config = dict(
    n_layer=15,
    d_model=384,
    n_head=6,
    n_kv_head=1,
    head_dim=64,
    d_mlp=1536,
    vocab_size=24003,
    activation='gelu',
    norm='layernorm',
    norm_place='pre',
    norm_eps=1e-05,
    positions='rope',
    rope_base=500000.0,
    rope_fraction=1.0,
    qk_norm=False,
    attn_scale=0.125,
    bias='none',
    tie_embeddings=True,
    parallel_block=True,
    init='orth',
    init_std_qkv=0.0255,
    init_std_o=0.0,
    init_std_up=0.0255,
    init_std_down=0.0,
    optimizer='muon',
    lr=0.0125,
    beta1=0.95,
    weight_decay=0.0047,
    lr_head=0.00438,
    grad_clip=0.5,
    warmup_steps=200,
    schedule='wsd',
    decay_fraction=0.723,
    decay_shape='linear',
    final_lr_fraction=0.1,
    batch_tokens=65536,
    seq_len=1024,
    doc_mask=False,
    train_tokens=496600000,
    steps=7578,
    dataset='wikipedia_en',
)
Each number is 500 + 40 x the weight over its row's rms, rounded and kept within 0 to 999. Layers, rows and columns count from 0. Numbers have three digits each. The size before them is the row's rms in percent of the matrix's.

# up: layer 2 MLP up, 1536x384, rms 0.264, rows 461-477, columns 0-191
# down: layer 2 MLP down (transposed), 1536x384, rms 0.116, rows 461-476, columns 0-191
up461 107:535454473431534584502500578575481434516530477505459464523473468475497499478580504511543528586554466493474519554480562502465515493413438507475527492551460599579534487493530531501512497441468434459530412489464456518520527494460521488538541502527495456496463489505491504608581474510520535491578486531474513549524521501483536482497466518567507489474580496502518465436555456458528541543501481472514451513529423564485449438514457483474473486486452532421457526541528479487512580461526548552568461543491519492542494418463489549539487417541477527539525576551481522553547476458563533461
down461 107:561543491522477521461495529515526447516570445472450512537431508482447456569496520464503517508539514473489583504533506478528502521442498498451583463492483521551562544451486461471531416479447431450437513503471456579515532490497472488555502510553577525505491468466494494462539474510475468536428530570508509523483514571398550524561525555506570519495521474461525446536521427457486480551488481465501497515411405506480516477464459428519461531431434562413461457554541460511458454528452478460523429479483585483484516509525547478533543535401466389519572435500457488514504514540530528493
up462 096:549573489540531541533434461596475557466473527436528530508581556448565527508498451502571517478528603468535473547527537479586516468586536515515511503502479497504462568499477481454477511523574596405469529501528478514475453478578495536488457499484514491492504476493444547455573561431439439484495544492530502468462496479467467481475493482582482502489448487440521514539445507503506484513388486509490480570473530509427517472465506524466574459480497489519461460577503500496443496480520476521448442481584494447477492481489471377475560524485461497497498519516473490545460551445467539525
down462 094:491475417464529531491519542466508467553463474546503542431480513591482497513489559540532511530526493561505473475544511438458407504481458495503537470510508488465468572485548488488496467506460563468532452476578551422491509494460442539538524460577549465561457429530486462523555496540544539464580510503460481446502499509488525492542551514506529454427400503497450459508492529531554505446507497553480569491450521439497521416524430479520569504492483476480539502478540486458555531486534468490522466483544485587562488527559473571460463438499444548505496484453466571508444515515534497457
up463 085:479484502564492558476491516531508539509557594452471519511580501414490579536470573520488470524561486494503578587542535556489450511499441506481427476590474533536529522485500538523583536482452456408501527541460464500485467465533510444495496527507524487440448536500506503563518444449532439548487478533500462527475557402485564451435482457511464481527493483504417430481489497439503523472495519450538476429521539426520502506530436550554479553516531462555514471518488509546532540461510503479449450499479487416432510531485487467521523406497483524419499485446481448508496477482459521494
down463 082:434484483494506562489542504508555497497496536473568493533525567471467546530455582504469407536526551536559531505576518516422566438505415475480482550468498513488524508564482516458533518476460471532508542524511513506495523536520572396458505550485502475435405505569494424507580530521510538544484534480602445500534505493456520453500553489528536509581521583499516486429531465474530442444509494448536508406560483491518544535532557557505470485513451489508428503491452475499467463528522501453470506502467559475549508560520475498495518518545563518396454429463582434469518475497476562449
up464 063:495507482478453522464515513547461489537396431490473449470458520436488509473492506502565476512501484470508481424577553585468506520547445527474499465509507486552451522509582472492445467512548557525525556533567444501529476494559509484495459569466449535559490469497444467574474480475468526486553451502458508501545527496499456599487498456448511528412508472547544510468508534535465517514498516586497425510491403508495477471494468516512507543468535522486449552445567502514529581505541442540549496508531485388594472486472543497534544489540543510573484457443503592559559435472531489558
down464 067:526458465477430511474564477531465500473447443451514524481477468405487499539498576549539472504484444473469522471569448555493463451547436519453536464502450462453436491487519402473472487498513537539504487551501475509513471450516505497471493524485482578538513506520450495540512458480490511518571518478504469526517501533566485551473450528466529505415486491545536483441558517506502554504454525553499489482503422450531500440466469503564455482489482475451480590479524505539548539476541477506483490490520466445515507509477505498550488419556538529502521503512486575492446453495509449514
up465 096:528490511534484443508531397544514521488509418528555528474490486519464582516515499541501472508449513470476424533472575548450530529558504515505523514507535553501476482531501491494471468475500532531560503489495504575545545478476489542418477471563520507494504538551445538444491490501531557458509499573521515499488492489558477528508538520442546436503476496499423490497472527435466561405471491466517480527475480523547428494462540534432559527468447478510490454460526545508496531527541433486478467537513462457526429544560558514489515518560495532517490477508492476468429501456512548474
down465 096:501504426584564497489464490458482488503486463540510508420593485466499526529505488570554530503470502503490492476470581530505518555489434537518438480473480465419490512512481496507463539452514423541591549507453479530489505471415473495536430460488422508473435525482547488447507481495421468459478545496411519496502526537549542451502520489534486471453456507457499494494507529460494572538438553444470474523503489496499556491498469474488566491478492499521622405559552508482549519522485485471526513448526527463509491511493509493525439534499541476505489521474448549545528563529518490488
up466 109:552519532454476434510477506536470496601471509520541461488477511478562509481473492544528521504647532449573599534520553454442522529461501543514522526490527610419453543476473479499459518468522490485470456501478496477564457474508574473490545516483479441404532436515493522490491477413530429472512636490549444516528535497457515522517489519515552524502471517498500600474515445466557566473581504500504531531440454580509530472371516514529532486513456458482429417529487531524540508462501487505516476426518500498548513521433467503507549471538482483515583450489502492520507448487471503516
down466 109:444487498521493492551513489491476563492519492535508512501434455541522539547544541516455555456487528475478502441475573460541439513458531514464489456446494504518563482530526543503500489548509474509492473464563506559507506495574517475462453519493487453423491495503516495505501507498460543535521564447444565509498564483511444570519469521483465460544552558502512487510584423572465481511439498530501516422493488484492371493460422489556476425477532504455545446496527539488477515542483453508548481473478501480527489439526445460632500504495466523497510509430479536518491548486518538450
up467 093:461579516510471581502505495471453509491449509481558487489487426518453506475458495493418501500537489521570487442505539495534530460476470504483484580488504476532587520517512507500459532499444507456516538537488411569443433441524514497532474510520463482438591541540532466526477470503462531489515470448542456498458451467526389508536465525530461462454441435513522508501472435604475494488566525520473515532515490466464432489533570435535511498549502518556579470503541492502524512452516469571497504445497488530524475480522457577540428449468487450523481459553453553502566570488509469527
down467 094:546522567560533506528529474470479434514567540500588521504524517522480542537546520537488513509534432545519545526488444518447592424567464448479480504517474536486422579534502518466497572483514460512455506492417464495507483508452541493583558567481501515494427532479460542579499443507477508501467440568467480539477489515477458508484572525521451489498425411557442510459421477470412484487540500547490522584463476450481503444559430498520501548557525522434469453510580492458506475482513480544409523479445543532584552496509497601518560490503523526535548488497509449524521430476533517541
up468 066:470506479572501514476529561448520575493468467531524506513444507455529490430502570529476452506437498424545514492521483578496541463510487495483517540527525527516526492474499451471531513378507558496455520539555476487497488463489479576537529483465548486508483420498543530548485502473473497482509549463495534539476499482524444507534542549435558484508358492521506520481456514533515533566449429490505443514583460476511500470493527584549536519472563530468496459516562502567455508438529476547536555566468461552523412507515519515517540593462476470484534469490462555492480452533495470565
down468 068:507531479548513527459527562528491488487489466523465446534437477462463479427457557534486419538465513420462458483509457564514544512554549496481507501548523444524569445504508482417535454422541536492536511472585476483525520464472466535510548469454558504510502407548550518527490496464445448511462551470537525483459491453500472489440530532509546500500410450543500521422516536514470545561451461498545466483523492484450491514479581537540547496481526536383470515570531481508497454441495557536538565543477520537519452574493481498532543506515461554512483447516492473434486491549550448517
up469 071:465538496514513492490477455464457476513535475561488542490414533491497511491553523527517584501580478493541443476553462533491505442483509564474574543498479486451490548470461513575527527572507521553500549511522556527541546442483503532494564427478466479556469548438513492495476493558513476499505497469570493492546535494508466430523437477455414578457519481536540550467524519543445407579521467454552440564524509546482416531490477460509488507465559547502490552478532494498488513512460521523530454560425517507492524500513533451512518430476446436430515447508484488532532472526447541495
down469 078:475552485524502518476563496526436537534527500523559515456405441458491584454528538477508564492558520476529516549540476474508494481480516515508509470522416523528518583506485461469590535576487496538517483452490552516512581523491492489494536418453468501552457475487497421501484504548464470524485535538576484454543510506532489522466484501386476538475519491509479545503516546554505437505473454447561468524467453495459375521474396473496525532488493508507485513501563478475497544563478497514527511509463556457503519492522449479529530472561449460487591435452531534502560501467530463468
up470 117:534468533569425463468496502482464536463478483525483453532504483494520471495519523517464539474519500543453487486534584521530531484523447491529507462510524484517519474491489506448529480473449517472529535464427521517440450454474505415525480513491522452558478492526549450489444487493546456485554551499529536531550457561471476522466470490494543495468586587438507505472430509500432454542479489529532563519575514483409543475470478508477555512512519486546464483524577491424424426531653480490458524502479509489521503484580412556468530523526437509464517461478495526548458519527494499498
down470 114:521513462479465488514457472513506477534476541544471507480439505444516557531521506468461465548449441588522527513477527462479489499437460432480536467496496497514532506504415518486481481474491456487484482481480485575540447538511459467498518523505430455557510414570588516514431483521488505543513517502523444454519531503566470563495521496499463551464518474530451499491468499498526520427550520584519471516488504510487523441543493489471503549507481471513519471547488507422502569545522549508502520485449464509463539519547494495563599534481572432445554540556477524552493494460548488489
up471 126:588485507508431506496556471479476522507494545531487544549523532462496493451442461510572489580487613498405512516546425535446502478533525429504495438572511418542527526513461533498581434498532525533497532446442432545514468490487577414524494469526425508460490573488513479514511517486494440504444542477483493540457431484532462476428447527477508559553476483472520461508541508461444448467494460505484478576532535521568488467459484455478505552526538529480475532556445475551584559472547507484488504435545442585451479581505548466561610560425519480513463531414585468472553532458490517486
down471 123:557511466514548482503514474479474485503524538480534470459515516431489486528467517575553448501469549526538501464528457460506502561447432435506471534487488510573593534534527490477470513533441522461480476408530523421525516504464610545583438506515459585475590496458585528654545543489454450508473497542502509442431496450456504470423503535525535508520512503524483515496495467515483460484558464446468522540442563461505537508443505441510510527493561570563470507571509472504483527494492491477497549454537477497501424534457459496522518497473469422433553509451606505453476528538549483508
up472 118:570521485515514465430469505494544478486448460511562519536530543498430559433538451490506545463392561470456473420535513510511547494552530463494421531503483519451486485548522484437508473454482543438487559425574583470538505445577520453509434512495512558544489498494496524547511495540484498524458518548555536498487465502509464504463512553459518498542516481477502533450541507497538494546497537546497523554490518568514544544523453486588502502477444521475560515532450520422514470458484571490522453469457536476531500428511466495577499496527474523556454519479444459496459471489522466508
down472 105:480566537478519580449441543551540452376552478487542459476491438517456455502522506429521485550538523575470495486551567534432573516518496491523398562475557488499540541446471461422458461586439500433544425508516506550508525494513478568482512520558458528481553482464492493499533528523477567447428519510499451537419484495541499548496473474444489498532535497481515521535513507549479418524483468499484548517454539540535542499509460454574534559536481533448508514522496503472471515488525487511493502584433519543492471433480483505567415508514534553417498475417518426408532494505461478417
up473 114:478504496517553541524506575520476516533652465542553484557492462486566490469513544487592489476465525493510462459471484477520536537467434526511547474457546486555453468494453534456483449465443531548543500464491424531485472498466478505568520557519453556492542508514501512438578503441461418514481494498517540574482459492489557520507535489542495474499542535548521454535518499540572534490523430493569494488496455493487412491499555549511476507531412476507463514524526537491549531451527447526436553514512419522491495551512474549438496512530495498480555464502532519652541468496492507471
down473 125:470512576520568482453507457497505561537482528429550471504514463446468458479460528463518479500494527554508432537556494439459532516444532517512478441447451560548461496493543501563472478497440507509481496547497435559531496508534561483561479548459461567503550530479466540515535526517542518534486447496517532476514537491519488459480523448522550519488538574510524529571500450559564449475471455525484497507521455497539543472508539412492438501471475561511474479456475462515506482556443495471497507518477503551438508486528451539495446512456519486503497501440470501477403559529533521516
up474 088:464610455542432531508493508433480492476481509486484549411558508556503533478488514437520447484520444515528421509496479526503478485475431493469529437553511532453404473471508525383431561488528506484558458566510481418501474536539481508531533541580501478502479580476519482494443451508486480515550479494513504452517550530531482416517499457565501489487559491448468482512552529502569472451460424470472501552504517490498428528497547526471478490506490605455506532552522506478446478511475450530550435511525438514544557473543564489527467525526546475515445491486549517507504594429529498527
down474 098:449521386520481494522553516449504491499526468458460462472534523480450507500476432455496426545543446487527415555424489442514574495475477507470463491586492538543476487397490552446463528465457466485519422495529540433558437503535500583507559544582545525478553647502502478484427513561491437581565448498450511519555459514489512497449518479556545529478513508441549477559477539490515472490459450455496502535492480559497484465492505501509551496518524568512538516533573525565471511470469480502549456525497414467534500471536498524550473473454546451481511462460520518500459530452476475490
up475 094:528534483540532580411558521487488504544507444554513510486455483506477378509529519468414521574473496468548405463511489534426564520563478449491494506534489521497531540513502485465457447469505577493582533500502460514502540523483546415473532435451513471556485471550481504441483513524573576500490488552506528477472575500523525534495544441383526432564435462477478450502489559466461496482460545514510593553485546505480509522508561426581515542496516520468462449454529511482511476545514515510487460529443512466478454504504485484480475479546480509504493402561462562533549485439462484449
down475 097:494443405593507490479456536496541388523484483556470421508573494539541456516513488468482527462516510557494509513535463462477508481498448523464589521500565485461546467441492537529556523505480539432469447518501435507599455554428502531490485474462487478509506454487475527499507537583464568497520431493431495467520555520480479532460487546509426480483607476498532476499533537519485405466493421554500543483452484485516573517464518537465446452516484555527515487592441545498511504554511503509452459440540498521573407480525511465470525462538496537493436506393543539429519496536469565466
up476 116:437511440505477544580511540484529411497569540520477468470545489575526504486544448486544474480494542549505473569446489508529461517522573491515525549492494537531460565540550475536543518475479515435565519483520459491489582463577494537476439505563455449448484537472511462560475517510478485542507501512451518547550425518446498491498482531484499501454453562448501481470536476531521504423461465462533436494499458507513552486492436521511501498475527487569525550494516535517496405533478516530495505460459543506465483441611539555508497428457527516538486565507416464466535539546466519497
down476 114:478562453476554529567509501466475517541541511477497388568518483562514525567553535537548456542456475530474481576525472502497409576492531483479521543466518575430473529544557447573513497461491518500461506417483460535538479448483460545523493486517457463514494516477475479480497462481514515495497532485450557449530472491498471451440482535503539466485576484513491495508530443589469638519509455511492500483513426517510557522479461472497531502508452519539487528559479534494479596529418464514519518537515566518486496473494543453453531522468511473526476474369537521491476508480476531494
up477 093:470500561591564506543531414479513577540592498482468553449475535480444536476530463481516517515493532531519478534497460506498439504536571530540516482536509535534475594507593468544502521495537498460563488533476508491505541488509486511474495518470512488514430574480512481530443431519414459485482436522467473568528463424467419504433515468429543456492480528492492501460520498447455608506449460517492484465523469454519480497517434558505515494483473500504498515468521483519582498480515469526498453497501539526584536540453496484488496499534479541520420487469547496560479499526462524483